{
  "hidden_size": 96,
  "num_attention_heads": 3,
  "num_key_value_heads": 3,
  "intermediate_size": 384,
  "norm_eps": 1e-05,
  "positions": "learned",
  "bias": "all",
  "tie_word_embeddings": true,
  "init": "normal",
  "init_std_o": 0.0843,
  "learning_rate": 0.00794,
  "decay_fraction": 1.0,
  "final_lr_fraction": 0.1,
  "z_loss": 1e-05
}
Each number is 128 + 32 x the weight over its row's rms, rounded and kept within 0 to 255. Layers, rows and columns count from 0. The size above them is the row's rms in percent of the matrix's.

# layer 7 MLP down (transposed), 384x96, rms 0.0974, rows 127-162, columns 0-95
size [116 142 106  88  83  64  76  87 102 117  91 105  95  79 103 107 121  95 109  93 104  90 115  95  92  96  97  92 102 122  75  77  80  96  91  66]
[[124  47 120 175 119 129 125 120 135 153  99 192 152 117 126 189 134 148 119 155  93 126 131 132  94 159 117  89 115 129 145 150 163  70 184  72 105 126 117 109  82 138  96 143 152 129  84 118 125 163 108 103 128 104  96 113 182  97 127 140 147 172 140 133 180 159 105 134 147 139 190  87 100 113 149  95 133  32 121 106  90 131 106 128  37 144  62 114  86 128 168 133 100 166 126 107]
 [123 115 159 127  68  84 154 122 156 119 125 130  93 131 153  78 107 147 120  79 163 125 144 178  91 109 176 149 161 117 129 137 159 180  96 134  98 111 186 160 101 126 188 128 121 125 141 143 104 146 133 153  95  90 168 125  86 120 105 204  71 156 150 102 105 135 203  85 108 101 138  90 159 106  59  90  94  93 175 137 118 155  73  99 153 168 160 180 142 124 162 125  91 131 156  96]
 [140 116 110 121  96 121 106 171  83 140 144 132 123 110  72 105 122 147 139 147 100 140 172 145 143 149 111  85 173  96 155  85 100 133 114 118 195 145 117 200 151 148 186 138 112 150 145  50 114 147 169 124 150 171  88  80 101 162 138  71 163  98 139 156 163 130 123 180 142 117  56 140 175 189 148 111  63  94 110 138 146 132 100  84 166 156 144 164 136 112 121 172 139 103 146 187]
 [198 190  84 155 109  99 109 148 114 122 102 115 110 105 159 153 149 129 126  85  65 132 104 113 155 147 117 156  75 140 138  96 123 144 131 122  89 148 153  62 130 115 113 143  92  77  57 151 159 126 159 106 137 126 121 160 110 104 108 143 110 104 173 206 132  82  72 103 152 154 157 100  83 170 152 127 123 129  88  98 104 126 124 165  51 120 155  59 177 161 160 110 136 148 166 157]
 [147 113  62 100 137 123 222 109  71 107 129  89 170 123 162 131 142  97  97  93 126 116 144  83 114 125 145 158 112 120  58  34 145 193 203 133 136 104  94  73  96 134 103 105  99 165 116 114 130 109 138 103 126 116 126 150 152 116 138 117  58 108 119 156 143 131 119 149  83 135 169 161 128 119  94 107 157 169 118 151 107 135 112  78 169 107  92 172 145  85 145 154 121 135 180 142]
 [148 114 180 131 132 184 151  92 183 142 122 161 156  85 127 120 162 152 175 151  65  47 112 141 164 148 100 171 166 116 116 157 111 152 137 109 125 119 125 124 134 121 117  92 161  92 149 120  98 107 147 179  88 121 122 110 143 112 124 128 189  74 100 139 150 142 123  93 156 141 169 139 141 158 178 106  87 161 158 125 145 192 228  90 172 151 138 141 154 134 129 137  53 104 107  81]
 [111 157 164 129  90 129 128 120 151 149 136 106 137  73 128  60 176 151 120 149 117  97  84 149 111 140 133 189 129 104 103 159 127 125  69 106 148 152 103  64 135 193 137  99 130 164  81 112 186  75  98 129 105  84 158 115 112 170 108  83 125  93 132 175 127 136  86 119  80 153  83 106 111 123 150  74 113 127 160 103 123 116 144  48 163 161  99  91 128 190 126 129 137 160 181  77]
 [103 100 122 123 141 105 125  99 188 153 128  91 135  87 110 112 175 111  87 130  94  74  89 141 149  88 103 150 146 122 143 213  89  71 136  98 114 155 122  81 120  80 147 105 148 133 154 157 123 153 152  98 147 178 122 138 133  85 135 137 103  89 191  92 139  28  90 163 144 165 138 102  98 130 102 133  84 107 147  75 107 138  90 107 185 107 133 139  77  67 123 121 120 163  87 119]
 [133 139 145  91 147  66 189 112 124 132 112  87  97 126 169 143 112 157  95 103 151 115 149  84 179 126 142 121 104 141 102  91 196  66 131 116 120 138 136 126 115 148  49  24  44 164 145 123 166 122 147 103 113 136 144 135 126 112 135 150 117  99 162  92 101 159 109  97  69 115 108 103 101 117 141  97 117 138 105 168 116  61 136 190  93 121 164 143 128 138 134 124 166  77  83 126]
 [130  69 180 105 109 118 113 152 142 119  73 120 142  99 194  69 137 170 122 142  87 114 174 144 140 137 130 175 104 153 108 137 113 101  75 158 163  80 129  99 116  80 175 164 125  96 128 132 135 105 120  72 101 213  98 137 178 173  94  84 115  86 152  91 121 169 140 137 169 172 127 146 126  75 101 137 102 123 128 112 131 150 143  64 128  68 100 122  68 165 139 126 133 162 156 149]
 [141 131  65 149 141  82 198 143 154 130 155 122 136 114  87  95 126 100 146 207 129  74 125  88 165  88 167  99 110 145 157 126 139 176 145 107 124 134  95 131 118 112 133  54 117 117 138  64 112 213 107 158 147 118 120  83 141  81  79 118 160 142 123 174 173 155 145 157 162 112 137 128 174  82  81 113 128 122 124 110 134 114  47 137 106  93 145 191 117 109 115  79 150 129 137 116]
 [ 76 155  87  74 111 128 119  82 117  79 112 156 110 127 123 148 147 163 135 114 161 138 103 167 102 128 109 129 108 159  70  58 103 148 143 132 138  93  69 159 153 116 113 148 153 143  93  95  94 101 130 123 112 104  91 105 155 128 150 111 131 157 165 100 102 110  83 168  59 194 160 115 107  95 120 151  96 104 124  86 201 206 184 163 160 112 137 120 121 159 139 134 162 164 143 202]
 [170 118  82  87 105 117 160  76  99  63  74  84  89 139 143  72 148 175 125  97 185 156 121 181 123 107 142  95 105  66 128 108 147 159 102 153 146 178 105 190 123 155 142  73 124 141 190 123 123 132 135 105  90 128  69 153 100 105  93 105 150 141  93 140 140  87  97 124 125 158  98 114 140 132 103  65 152 111 135 123 114 170 163 150 215 120 120 163 148 122 166 164 112 129 101 129]
 [149  68 164 140 116 149 123 126 119 183 146 147  98 109  88  91 154 136 108 183 137 103 174 152 163  89 164 161  77  69 140 194 179 105  87 181  83 141 114 152  91 152 156 170  75 110 112 137 153 168 146  78 145 170 161 139 154 132 140 107  77 118 139 177 117 128 122 103 155 159  96  93 108 184 132 131 136 110 130 118 132 176 119  87 112 195 147  94 159  70 133  92 166 165 132 122]
 [176 127 121 103 126 111 208  85 122 107 141 124 148 118 159 153 153 101 129 154  98 132 164 145 118  65  74 187 113 124 138 141 121 121 100 161 216 147 149 119  90 139 106 181 128 174 197 100 146 134 131 136 156  78 136 106 118 124 153 130 113  93 162 148 188 113 134 149 122 136  22 162 187 148 146 177 139 135 137 159 142 127 126  92 123  71 143 125 120 108 103 145 112 200 136  95]
 [114 181 125 107 113 160 154  96 102  96 117 139 127 168 109  64 204 124 124 129 151 149 132 144 120  82 151  78 149  96 161 105 164  81 156 146 139 156 160 191 198 128 115 108 124 183 127 145 111 121 152 141 126 107 141 141 145 117  98 126 192 100 140  91 149 142 111  71 149 165 132 136 229 103 140 101 109  96 142 148 133 163 108 238 139  90 154  93 103 112 143 111 114 157 110 118]
 [144 156 122 176  97 115 165 191  77 138 143 163 111  70 128  99  88 175 157 131 119 119 141 123 149 187 114 106 107 136 125 135 175 118  84 147 116 130 141  80 115 112 120  75  70 153  65 141 133 142  84 134  93 111 143 134 144  98  94 106 107 116 127 101  78 128 179 140 142 180 126  86  97 124 119  87 168 148 139 162 197 157  51  77  91  73 116 108  66  97 142 145 139 174 133 115]
 [ 94 100 120  61  60 176 135 138 172 112 155 147 153 102 141  90 132 101 115 114 163 105 127 166 195 171 111 146 134 164 142 104 126 135  80 115 157  99 148 157 141 112 139  68 149 124 158 137 124 107 127  87 103 135  82 148  91 137 140 126 154 129 117 178  92 131 137  77 186  99  84  92 140 140 120  82 165 106 103 124 180 123  93 202 164 209 130 121 123 179 198 125 121  79 144 112]
 [136 157 120 188  66  58 190 102 115 126  58 115 185 152 122 118 123 128  73  67  98  99  53 155 135 104 188 117 129 137 154 167 144 124 136 139 123 138  89 155 106  87 123 180 143 124 111 196 161 105 117 134 133 113 128 114 123 128 110  93 157 144 144 133 155  87 104 164  74 106  73 129  91 115 130 162 124 165 102 193 118  88 181  99 125 144 114 126  73 131 110 138 114 126 180 135]
 [136 117 122 141 182  88 142 196 133 176  84 124 119 126 167 178 126 138 133 130 147 158 148  67 127 101 166 140 130 104 110 103 119 104 147  60 102 142 170 172 165  78 123 163 101  49 116 123 124  46 153  86 104 140 122 112  84 112 114 160 123 163 147 122 111 133 142 118  63  96 120  98 113 112 138 102  81 120 144 138  70 124 150  95 140 149  76 167 179 153  52 150 120 173 109 105]
 [115 166 114 191 107 178 168 112 150 117  77  38  85 164 193 157 140 113 131 143 138 123 107 120  97 145  86 152 125 176  96 138 153 108 131 105 100  99 133 142 127 182  70  87  94 135 133 145  80 129 138 208  96 122 121 138 151 135 133  63 106 172 139 101  93 135 135 118 120 138 124 159 110 156 118  59 132 142 178  95 159  91 110  86 124 139  73 150 186 134 113 147 154 183 135 159]
 [ 71 147 104  96 120  91 155 164 143 172 170 101 176  86 135 133 117 110 173 121 144 115 113 177 162  97 148 147 125  80 149 131 147 161 109 137 117  92 139 173 169 182 116 135 137 102 101 105 174 124  94 121  63  93 122 122 103  64  98 177 149 134 133  73  81 144  87 115 106 102 122 181 155 122 196  62 117 146 139 134 173 133  80 182 108 150 147 111  82 130 108 174  81 157 166 147]
 [148 158  83  90 168 103 193 111 135 100  63 140 173  32 105 127 124 122 145 119 101 115 104 175 164 104 140 102 142 134 108 166 139  71 139  92 132  76 133 167  51 116 110 153  99  86 127 129 179 116 113 113 128 114 121 126 206 104 160 156 159 156  92  90 135 134 110 109 166 109 117 136 166 125  92 128 153  90 125 159 115 121 172 138 114 109 131 163 206 134  95 178 147 132 138 183]
 [125 179 174  82 147 149  96 100 104 141  68 123  99 129 111 147 208 124  64 108  95 185  74  90 174 183  91  98 147 134 104  75 129 172 133  99 162  99  42 136 164 136 101 122 131 101 137  83 113 165 145 152 179 124 123 157 107 153 144 134  95 115 134  89 112 135 106 151  85 147 125 150 127 133 117 175 143 137 156 160 116 166 155 128 115 149 107 144 173 142 125 144  82  99 121 212]
 [124 108  78 146 146  83 159 106 165 153 137  94 174 144 118 179 113 126 108 100 150 157 156  86 151 110 134 105 188  93 115  64 159  43 153 170 138  99 125  89  93 182  97  88 157  51  98 173 154 117 135  44 145 147 116 149 127 122 149 160  68 159 113  90 175 104 135 147 148  77  84 107 140 109 145 100 105 120 121  94 133 137 136 166 170  93 142  93 156 146  96 128 119 130 105 124]
 [107 150 102 111 153 161  87 186 147 134 116 159 126 115 116 155  98 103 141  71 120 189 131 190  83 120 121 134 154  62 139 155 140 108 168  99 165 100 202 104 143 151 170  98 102 124  71 126 120 131 176 149 111 126 160 106 137  84 147 139 109  41 102 115  68 160 156 157 105 142 126 136 131 126  57 107 135  94 122 146 161 117 156 142 119 128 210  90  86 132 138 178 117 157 171 137]
 [151 153 144 136 145 166 111 119 114 127  79 138 117 166 132 143 138 129 123  71 166 134 178 134 106 179 151 161 118 142  96 105  87 108 121 131 138 136 158  92 144 117 127  71 104 117 102 197 104  78 113 126 126 118 135 106 110 109  65 125  72 160 162 110  79 104 161 140  82  94 178  66  83 120 119  98 161 104 163 208 152 180 108  93  94 155 115  89 155 181 184 174 179 126 169 122]
 [126 126 132 134 131 119 115 136 128 160 165 179 106 164 114  75 129 117 135 184 166 170 203  79  92 104 107 129 172 151  51 142 124  70 117  80 173 155 142  80 101 144 146 132  85 166 126 145 152 108 160 157 149 158 133  97 127 136 115 117 165 105  88 124 155  76 200 153 173  98  92 136 155 148 154 106 120 127 120 119  98 194  81 150  86  53 107 131 117 157 101 150 120 188 121 129]
 [192 162 115 100 123 123 139 119 146  78 114  49 109 170 127 129  73 180 130 124 109 131 111 161  92 102 103 137 150 123 155 167 159  73  94  86  72 124 130  97  89 150 105 130 136 138 105 188  92 143 138 151 126 165 161 117 115 119 134 162 112 163  58 149 114 156 119 126  83 145 155  88 103 124  87 117 162 193 139 198 180 170 110 147 124 171  75 129 124 105 141  74  80 168 140 108]
 [124 201 147 165 116 127 158 151  98 163 133 203  91  91 153 160 140 165 165 149 146 133 162 131 138 212 104  68 139 140 118 148 123 123 147 123 150 107 115 154 146 135 162 179 155 147 129  93 118 127  98 102 116 182 164  94 124 126 140 125 112 203  98 108 105 136  98 115 177 100 111 106 135 161  63  98  80 123  38 116 122  95 152 146 107 192  97  77  83 112 101 155 145 106 148 118]
 [140 106  69 140  75 107 102 118 106 120 162 141 134 166  74 167 141  86 145 116 188 113 122 130 116 104 143 161 106 153 180 113 104 118  97 154 167  89 100 190 128 126  77 125 130 187 133  98 161 116 125 140 159 148 144 135 135 165 180 149 134 143 212 126 194 127 188  54 162 190  70 135 103 142  96 117 145 122 111  56 137 119 135 111 183  85 150 147 137 127 134 104 124 106 141  97]
 [167 126 136  69 133  67 127 155 147 133 107  79 141 115 167 194 156 148 114 139 130  58 158 129 153 163 118 157 110 106 101  99 141 119 158 141 159  91 153 183 162 146  82  98 169 145 109 127 197  96 113 138  94  73 130 120  98  96  69 135 159 123 113  83 106 135 157  83 171 121  73  86 129 164 165 100 123 120 165 177 141 120 185  83 125 109 136 142 210 145 124 161  93 152 124 113]
 [177 107 124  89  99 105  93  69 108 124 177 170  94 138 153  99 116 141 108 130 138 118 137 117 173 119 116 138 153 137 176 170 110 122 103 100 204 100 122 123 190 104 206 128 147 162 109 105 163 106 137 174 117 149 102  92  76 106 148 158 158 104 137  96 111 157 155  48 186  96  92  94 111  83 143 139 148 151 182 107 161  98 150 134 133  81 130 139 102 157 141 124  91 157  72  67]
 [134 132 100 181 192 116 158 180 151 113  99 190 146 125  91 130  85 147 136  74  97 119 128 114 148 125 119 137 146 154 137 160 125 107 139  90  21  98 115 143  92 105 102 123 160 128  76  85 163 125  91 140 105 155 102 175 130 111 106 105  35 175 118  94 107 107 109  93  84 153 145  98  94 139 179 115 140 110 115 188 140 123 137 151 103 130 124  85 173 101 136  80 139 112 135 192]
 [163  95  73 158 131 157 131 145 120 115 120 121 106 162 164 192  95 122 161 147 120 129 150 119 121 124 101  91 128 115  83 118 114 102 148  69  93  58 175 156 113 183 149 128 190 104 130 191 127 127 111 157 128  77 104 130 126 132 102 214  86 147 121 115  95 124 116  96 152 158 106 134 121  69 193 120 102 218 120 122 139 149 203 163 151 123 111 147 165 152 129 130  94 146 165 101]
 [146 132 173 129 106 170 123 142 163 145 108 113 146 109 123 181 144 155 143 116  69  55 134 152 172 134 153 150 148 114  88 166 135 132 159 115 136  99 145 132 183 169 122 117 195  92 136 119 147 118 136 156  71 114 104 103 103  66  85 109 136  74 112 127 104 143 105  59 150 168 139 107 153 145 159  99  70 154 173 116 119 116 209  88 146 167  99  99 127 105  91 117  81 137  66  70]]
# layer 7 MLP up, 384x96, rms 0.0972, rows 128-163, columns 0-95
size [130 132  83  92  70  74  81  81 107  94  90  97  72 111 111 107  97 109  92 108  91 115  88  70  97 105  83 113 113  78  79  87 104  84  80  90]
[[148 134 153 145 116  99 120 122 119  68  97 138 158 187  93 163 102 151  86  94 151  98 128 116 134 127 172 140 186  65 196 118 139 150 159 135 141 129 117 130 140 145  79  95 159 223 122 149  65 112 113 115 162 105  65 119 149 132 115 124 136 131 209 140 120 130 161 122 152 169 142 158 120 133  72 131 124 161 153 151  44 129 176 153 163 118 114  79 109  78 114 104 128  89 157 150]
 [147 147 163  97 118 190 122  82 200 144 109 145 161 120 135 145 173 106 128 168 127 117 199 149 203 214 143 107 150  74 131 174  86 110 176 145 156 134 167 154  99 141 168 125 166 196 154 116 134 107 126 160 129 123 117 131 137 122 170 214 100 141 143 106 133 117  89 144 151 109 141 173 147 115 156 123 122  60 141  78 140 126 137 131 155  85 133 158 138 149 135 160 133 149  70 121]
 [122 191 106 128  72 164  93 142 133 125 126 108 113 114 128 114 176 138 143 126 129  90 116 156  89 140 105 112 119 132 119  34 134 148 105 145  87 109 152 111 133 144 174 117 119 106 178 175 103 154 144  83 128 142 104 141  93 132 127  99 149 134 128 179 174  30  38  86  95 115  99 171 101  89 122 169 135 129 176 122  77 189 150 155 142 150 167  91 185 106 113  89 127 103 126 132]
 [151 134 167 173 141 154 129 153 154 162 100 199  83 118 114 131 132 116 155 125 176 164 108 156 162 145 128  90 172 137 164 200 168 169 139 126 124 171 160 165 170 144 187 175 146 136 128 171 139 126 117 166 157 125 156 162 100 147 144 193 157 208 109 108 134 116 145 138 175 163 148  60 115  90 196 188 115  83  76 151 116 142 143 160 136 146 115 145 143 137 150 144 156 153 111 121]
 [ 81  82 108 151  64 147 117  95  84 139 107 179 152 158 151  59 146 144 158  95 189 147 111 135 131  89 114 110 120 108 157 102 121  98 118 123  99 154 132 143  56  61  94 147  81  81 161 109 148 141 106  93 137 138  93 172 105 166 131  96  78  94 143  79 186 124 143 136 111  96  84 112 162 150 146 131  99 130  70 152 147 156  97 125 106 107  71 115 192 121 174 142 142 104  88 147]
 [126 125 116 194  65 124 119  84 132  90 118 116 157 133 144 138 118 153 128 111 126 137 122 114 147 146 109 129 151 174 176  86 200  87 125 122 153 114 110 133  83 157  93 100  53 129  90 121 151 113  99 160  84 159 149  79 142 135  86 106 116  65 156  95 133 133  93 114  93  66 109 157 108  77  81 106  98 137 101 118 104 141 149 144  52 186  93 152  94 135 109 114 120  66  55 112]
 [120 204 108 161 103 140 128 124 104 167 154 154 134 120 141 121 106  97  65  89 131 142 112  56 116 127 137  91 112 107 158  99 145 174 109 134 155 127 144 133 101 174 128 126 157  75 127 123 127 128  73 112  96 128 120 105  65  85  81 139 206 159  83 149 141 174 143  98 137  93 126 137 127 183 120 101 157 123 155 138  68  69 151 184 179 139 139  95 123 167 143 113 128  54  72 167]
 [125 158 150 134 137 112  83 160 181 120 162 124 163 147 113 185 150 124  93 148  77 137 207  90  90 145  84 138  88 174 111 202 105 149 129 156 121 129 153 196 156 110 124 100 123 133 158 117 178  80 134 145 145  84 121 154 135 165  48  89 147 156 101  91 104 146 158 101 144 107 105 185 116 127 140 120 174 157 166 149 135 132 144 191  73 195 127 126 126 132 122  98  87  94 111 116]
 [134 139 126 179 111 168 165 128 147  87 116 176 164  67 125 157 151 128 149 136 173  99 130 152 144 133 102 154 126 121 155 117 116 104 143  83  82 186 146 169 162 167  91 100 145 161 140 160  91  81 138 186  94 162 116  86 135 128 119  72 120 161 127 120 113  85 159  76 163 191 156 124 117  77  99  82 180 133 195 139 147 145 138 143 177  71 169 155 166 116 123 165 184 117 147 158]
 [106 115 168  88 162  99 148 117 112 193  87 113 138 127 128 130 154 136 115 117 119 149 121 149 126 110 117 120 205 130  84 146 126 155 115  90  97 137 100 116  79 138 139 136 165  70  51 152 112 102  98  89 163 185 139 155 150 119 111 194  98 123 123  94  92 114 188  94  91 126 170 130 173 152 162 116 136  42 161 160 104 143 139 134  71 161 114  85 178 136 147  66  84 117 161 144]
 [151 144 172 182 141 138 104 148 136 194 164 108 127 118 123  92 126 193 186 133 135  87 101 137 115 129 139  98 143  87 144 126  56 124 151  90 154 137 132 115  30 179 110  99 134  99 118 148  95 112 155 136  98  84 124 187 143 157 114 124 136 213 140  80 124  52  96 108 132 130 136  94 145 116 113 132 144 114 144 145 135 133 108  90 125 105 186 154 151 149 110 204 132  68 153 139]
 [ 98  81 132  48 131  83 156 136  76 123  57  75 130  97 104 119 170  90 158  87  88 106  96 111 107 126 159 141 179  85 123  87 114 114  60 153 128 110 134 100 139  96 137 113  77 107 125  89  42 143 147 131 172 157  98 123 137 149 156 148  97 165 138 140 129 149 127 120  75 123 119  90 143 105 117 162 114 125 108 129 122 177 149 135 131 186 164  83  88 162 135  84  51 134 133 110]
 [112 127 137 145 113 205 144 198 107 168  80 126 141 109 149 168 105 111 186 144 127 146 150 127  96 157 130  47 143 122 161 138 187 111  93 105 132 108 154  97 129 114 161 129 138 158 108 134 159 182 126 132 127 115 104 149 171 187 122 136 156 130 147 118 114  92 115  59 133 176 129 110 166 123 127 146  43 115 134 151 177 142 146 145 108 191 133 161 154 205 210 135 122 121 119 157]
 [111 146  63 173  93  80  71 189 180 117 111 132 158 128 159 110 176 194 127 125 104 113 108 158  91  93 163  96 114 191 170 124 158 130  72 122  99 159 146 143  95 135 163 121 136 120 141 121  89  93 162 118 132 160 134 105 124 123 167 121  97 123 126 139 159 149 153 136 175 155 156 138  89  89 176 167 115 104 182 126 133 210 115  92 113 145 197 156 180 110 175 131 106  90 120 150]
 [188 118 178  77 128 134 155 113 178  92 120 163 174 103 142 165 132 200 108 125 148 139 105 119 113 157 111 146 166 159 154  94 156 105 180 167 131 134 135 186 166 150  92  95 140 109 149 145 110 111 113 140 116 148 112 105  86 176 129 113  89 158 110 163 113 160  53 157 134 126 182 152  92 140  95  88 142 101 172 163 129 179 110  27 155  77 127  92 136 144 156 146 128 157 165 141]
 [106 102 149 129 191 133 119 149  97 123 121 187 157  62 150 127 146 186  78  88  71 113 182 150 122 127 157  67 165 110 149 110  97 150 128 137 118  65 100 205 128 129  90 112 145 100 119 107 101 123 130 136 124 125  73 148 103 179 137 119 112 130 113 142 104 168 191 119 120 138  89 144 170  99 103  90 135  47 119 143 152 163 166 161 144 115 120 103 105  71 147 111 103 153  57 112]
 [103 111 100 158 137 138 129 141 104 211 150  96  96 178 148 165 168 117 155 124 100 172  66 123  94 171 143 122 139  65 138 154 118 129 195 144 139 181 120 110 221  94  92 104 162  98 194 142 117  91 129  95 144 147 104 103 144 122 100  99 166 140 132 147 102  83 123  72 126 147  93 112 135 124 138 100  74 110 161  71  94 122 106 138  97 116 137  64 188 119 137 142 147 140 103  94]
 [106 113 170 157 212 166 135 112 143 116 128 127 150  82 121 104 112 162 173 162 143 120 145 134 119 138  55 180 137 109  76 133  88 136 163 167 132 168  98 112  98 162 164  91 101 166 128 115  81 125 137 105 127 128 108 123 151 129 131 170  83 150 150 118  91 105 144  48 139  53 114 160  83 131  86  92  82 109 171  99 121 100  86 105 152 149 126 100 219 147 158 133 126 127  78 145]
 [157 191 150 124 130 113 119 147 147 154 175  68 123  87 131 192  97 145 210 159 122 151 183 126 125 124 189 141 117 161 162 107 134 128  54 117 148 106 136 163 189 100  74  95 140 158 135 101  99 101 114 147 144 102 111 157 137 106 158 108 166 154  90  68 129  60 163 114 144 100 156 144 113 112 139 170  82 190 134 132 155  93  53 154 133 127 134  93 107 117 166 135 112 114 114 107]
 [ 77  82  93 111 115 127  96 141 108  97 153 118 109 179 110 132 105  76 109 102  95 120 128  94  72 177 136 131 160 144 105 161  51 128 111 114 136 135 156 149  53 175  98 135  91  97 100  69 115 154 153 107 110 168  86 111 131 159 111 143  74 145 116 109 155 154  46 138 117  83 125  85  51  86 133 134  97 116 165 136 183  99 141 165 137 153 139 124 138 159 149  84  88 126 154  88]
 [154  80 152 119 122 167  99 141 106 120 172  83 174 141 113 165  65 122 165 105 104 117 111 136 108 185 104 128 131 150 175 185  99 143 115 146 126 129 150  70 112 108 110  95 132  81 125 121 119 129 117 111 114  93 165 220 147 143 117 163 101 127 139  39 145 108 106 133 153  98 122  99 137 138  42 114 127  92  74 141 118 174 110 138  66  93 152  63 129  89 157  96 141 126  84 155]
 [143  73 155 132 160 140 203 116 148  73 141 109 164 136 135 183 142 200 139 147 172 137 130 149 158 166  85 125 140 163 163  97 118 151 147 140  96 146 136 173 157 153 120 120 101 122 186 115 146 181  72 125 132 138 139  91 128 122 174 117 160 154  75 116 139 136  98 100 172 189 144 117 152 133  66 112 149 181 199 142 193 108 113 108  98 118 118 125 172 138  86 119 121 171 148 192]
 [101 149  88 137 103 114 146 164 147  91 192 110 117 157 173 157  72 166 186  96 184  70 174 160 101 114 168 102 105 122 159 141 134 118 108 134 156 125 149 141 122 133 131 106  99 128 153 147 155 163  73  38  57 136  82  79 115 111 152  91 170 138  94 145 165 122 125 122 138 155  53 101 132  67  94  74 102 132 113 114 132 112 151 112 142  73 144 121  91 134 144 148 163 128 139  88]
 [118  75 158 151 120 102 129 116 154 136 145 112 137 127 111 118  90  91 178 101 133 137 104 156 139  97 111 148  91 114  79  62  62 177 149 105 129 121 146 112 140 101  71 109  80  74 145 170 126  69 101 123 104  78 117  87 196 167 139 124 123  77 142 164  96 164 162 145 100 148 192 124 140  89 150 178 115  95 121 167 109 130 137  48 171 117 170 106  97 111 149 100 181  99 142 141]
 [ 91 133 114 109  60  98 124 112 161 130 114 148 127 145  65 157 164 140  97 140  93 115 137 161 123 162  96 133 103 121 119 142 150 120 158 165 143 152  98 138 145 151 109 132 213 135 187 140 126 106  95  87  95  44 137 190 128 160 152 116 145 136 114 133 188 145 121  86  99 169 155 114 187  55 166 105  80 161 145 161 113 150  82 150 123 100 116 114 149 105  91  83 158  78 192 136]
 [131 130 134 136  93 137 165 220 139 114 161 113 131 152 169 160 118 191 146  98 137 174 158 125 168 141 142 199 174 163 114 144  96 135 107 133 107 121 106 159 170 170 167 124 158 123 166 127 120 197 157 183 175  88 150  95 131 139 174 148 128  63 106 135 160 132 109 126 175 147 135 168  62  56 120 121  98 165 140 154 138 160 114 174 106 174 146  99 101 164 102  87 133 125 104 132]
 [136 148  80 142  76  83 126 151 126  84 122 129 100  90  86 121  69 118  91  55 144 106  69 141 139 191 192 115 118  90 149 120  93 166 134 138 126 159 142 190 176 115 143 120 123  96 121  99 140 151 139 102 106  87 121 105 107 146 127 119 119 146  73 149 121 144  88 110 102 142 115  94 138  89 100 143 125 139  35  92 133 107 193 121 127 161 145 119 182 145 128 131 108  48 194 120]
 [183 149 161 163 144 132 174 107 144 141  65 142 122  87 143 174 199 104  86 135 120 144 188 122 160 182  96 188 171 110  50 135 101  84 165 113 101 136 173 115 121 139 164 142 167 151 156 118 128 115 108 132 161 141 111 138 190 150 146 153 145 102 153  77 132  98 134 105 146  92 161  95 110  84 144 192 152 110  99  91 131 113 131  65 123  81 137  93 108 151 129 181  94 138 135 170]
 [ 46  98  96  50 105 147 111 130 122 102 158 129 113 112 129 165 120 191 112 122  98 178 112 149  90 157 161 172 152 160 160 145 139  57 126 128 166 144 135 118  94 109 157 105 211 140 177 105 125  68  40 166 127 123 105  86 170 114 140 108 122  70 153 154 113 108 153 147 175 110 131 102 118  97 120 164 130  99 158 125 123 148  83 123 140 179 154 117 174  98 107 129 133  92 110 106]
 [196 160 152 134 141 151 137  89 131 154 117 111 103  96 204 138 181 172 139 116 123 160 162 143 114 162 125  50 125  99 117 156 192 158 139 117 122 128 150  86 103 143 167 109 127 149 126 188 123 163  89  92 168 133 111  79 120 134  74 159 103 144  91 111 113 106 129 137  52  61 182 114 135  86 142  98 151 101 131 161 124 185 131 130 105 117 106 180  93 143 134 146 178 180 139 167]
 [116  63 111 133 168 124 125 143 144 142  91  82  49 106 135 130  73 144 128 154 149 108 141 148 111 169 162  57 118 158 197 143 161  95 120 103 139 139 187 151 110 111 195 115 133  91 185 142 101 144 157 109 134  74 168 151 112 127 124 152 160 176 161  81 129 121 119 160 149 119 114  88 152 129 125 163 170 158 138 247 116 116 135 137 100 126 167  96 153 102 119 105 162 151 129 111]
 [134 138 131  98 100 159 115 104 123  96 123  71 156 125  84 116  77 101 107 123 124 132 121  71  58 167 106 139 136 144 114 114  99 122 159 121 123  75 138  85  93  97  88 130 111 121 126 135  92 116  96  30 109 133 151  91 209  80  78 117 125 124  86  82 119 156 111 106 128 146 117 129  72 159 120  90  93 185  88 135  74 140 123 105  63  97 112 126 146 103  75 137  96  90  83 156]
 [169 157 112 125  88 179 121 122 233  91 135  96 112 114 165 115 160 141 154 185 150 165 166 131 157 114 136 174 120 104 103  77 152 135  73 121 144 135 199 159 125 186 120 117 146 153 119 119  30 133 129 152 130 135 114 130 142 153 132 177 130 142 106  77 190 133 138 160 100 157  90 152  92  89 101 124 157 131 150 113 102 165 144  96 148 162  88 164  80 157 148 128 114 102 176 109]
 [129 112 132 134 147 174  96 125 124  81  93 132 137 162 140 198  98 164 110 109 143 129 154 143  57 121 112  89 135  69 132 139  76 148  29 121 131 150 174 154 104 131 175  86 162  98 131 145 119 118 149 140  53  79  66  77 105 186 128 125 141 124  99 131 111 117 119 121 112 180  95 116 151 172 146 169 118  59 153 120 115  86 155 189  85 123  97 120 156 168 126 134 118 114 118 120]
 [127  21 166 106 136  76  98 155 133  76  85 113 170 156 158 138 129 156 141 157 131 119 128 162 110 168 124 102 149 162 101  96 127  96  66  97  71 102 104 129 144 140 138 123 120 123 133 165 127 142 103 103 119  71 162  77 119 131  90 105  95 156 144 103 149 152  88 105 138  64  50 116 147  92 136 152 137 130  86  97 177  91 160 149  23 125 109 118  94 114 137 140 143 110 126 136]
 [ 82 125 134  87  52 181  62  95 135 142 180 140 113 107 147 132 163 203 131 133  91  81 121 143 207 199 128  68 150 131 116 115 118 130 134 129 142  88 120 145 115 152 155  99 138 135  91  81  91  90 132 109 149 129  88 110 128 108 178 129 145 187 130 110 112 123 189 117 148 140  47 176 139  92 124 141 155  97  96 117  97 125 133  98 117  73  91 103 121 123 104 148 136 103 152 171]]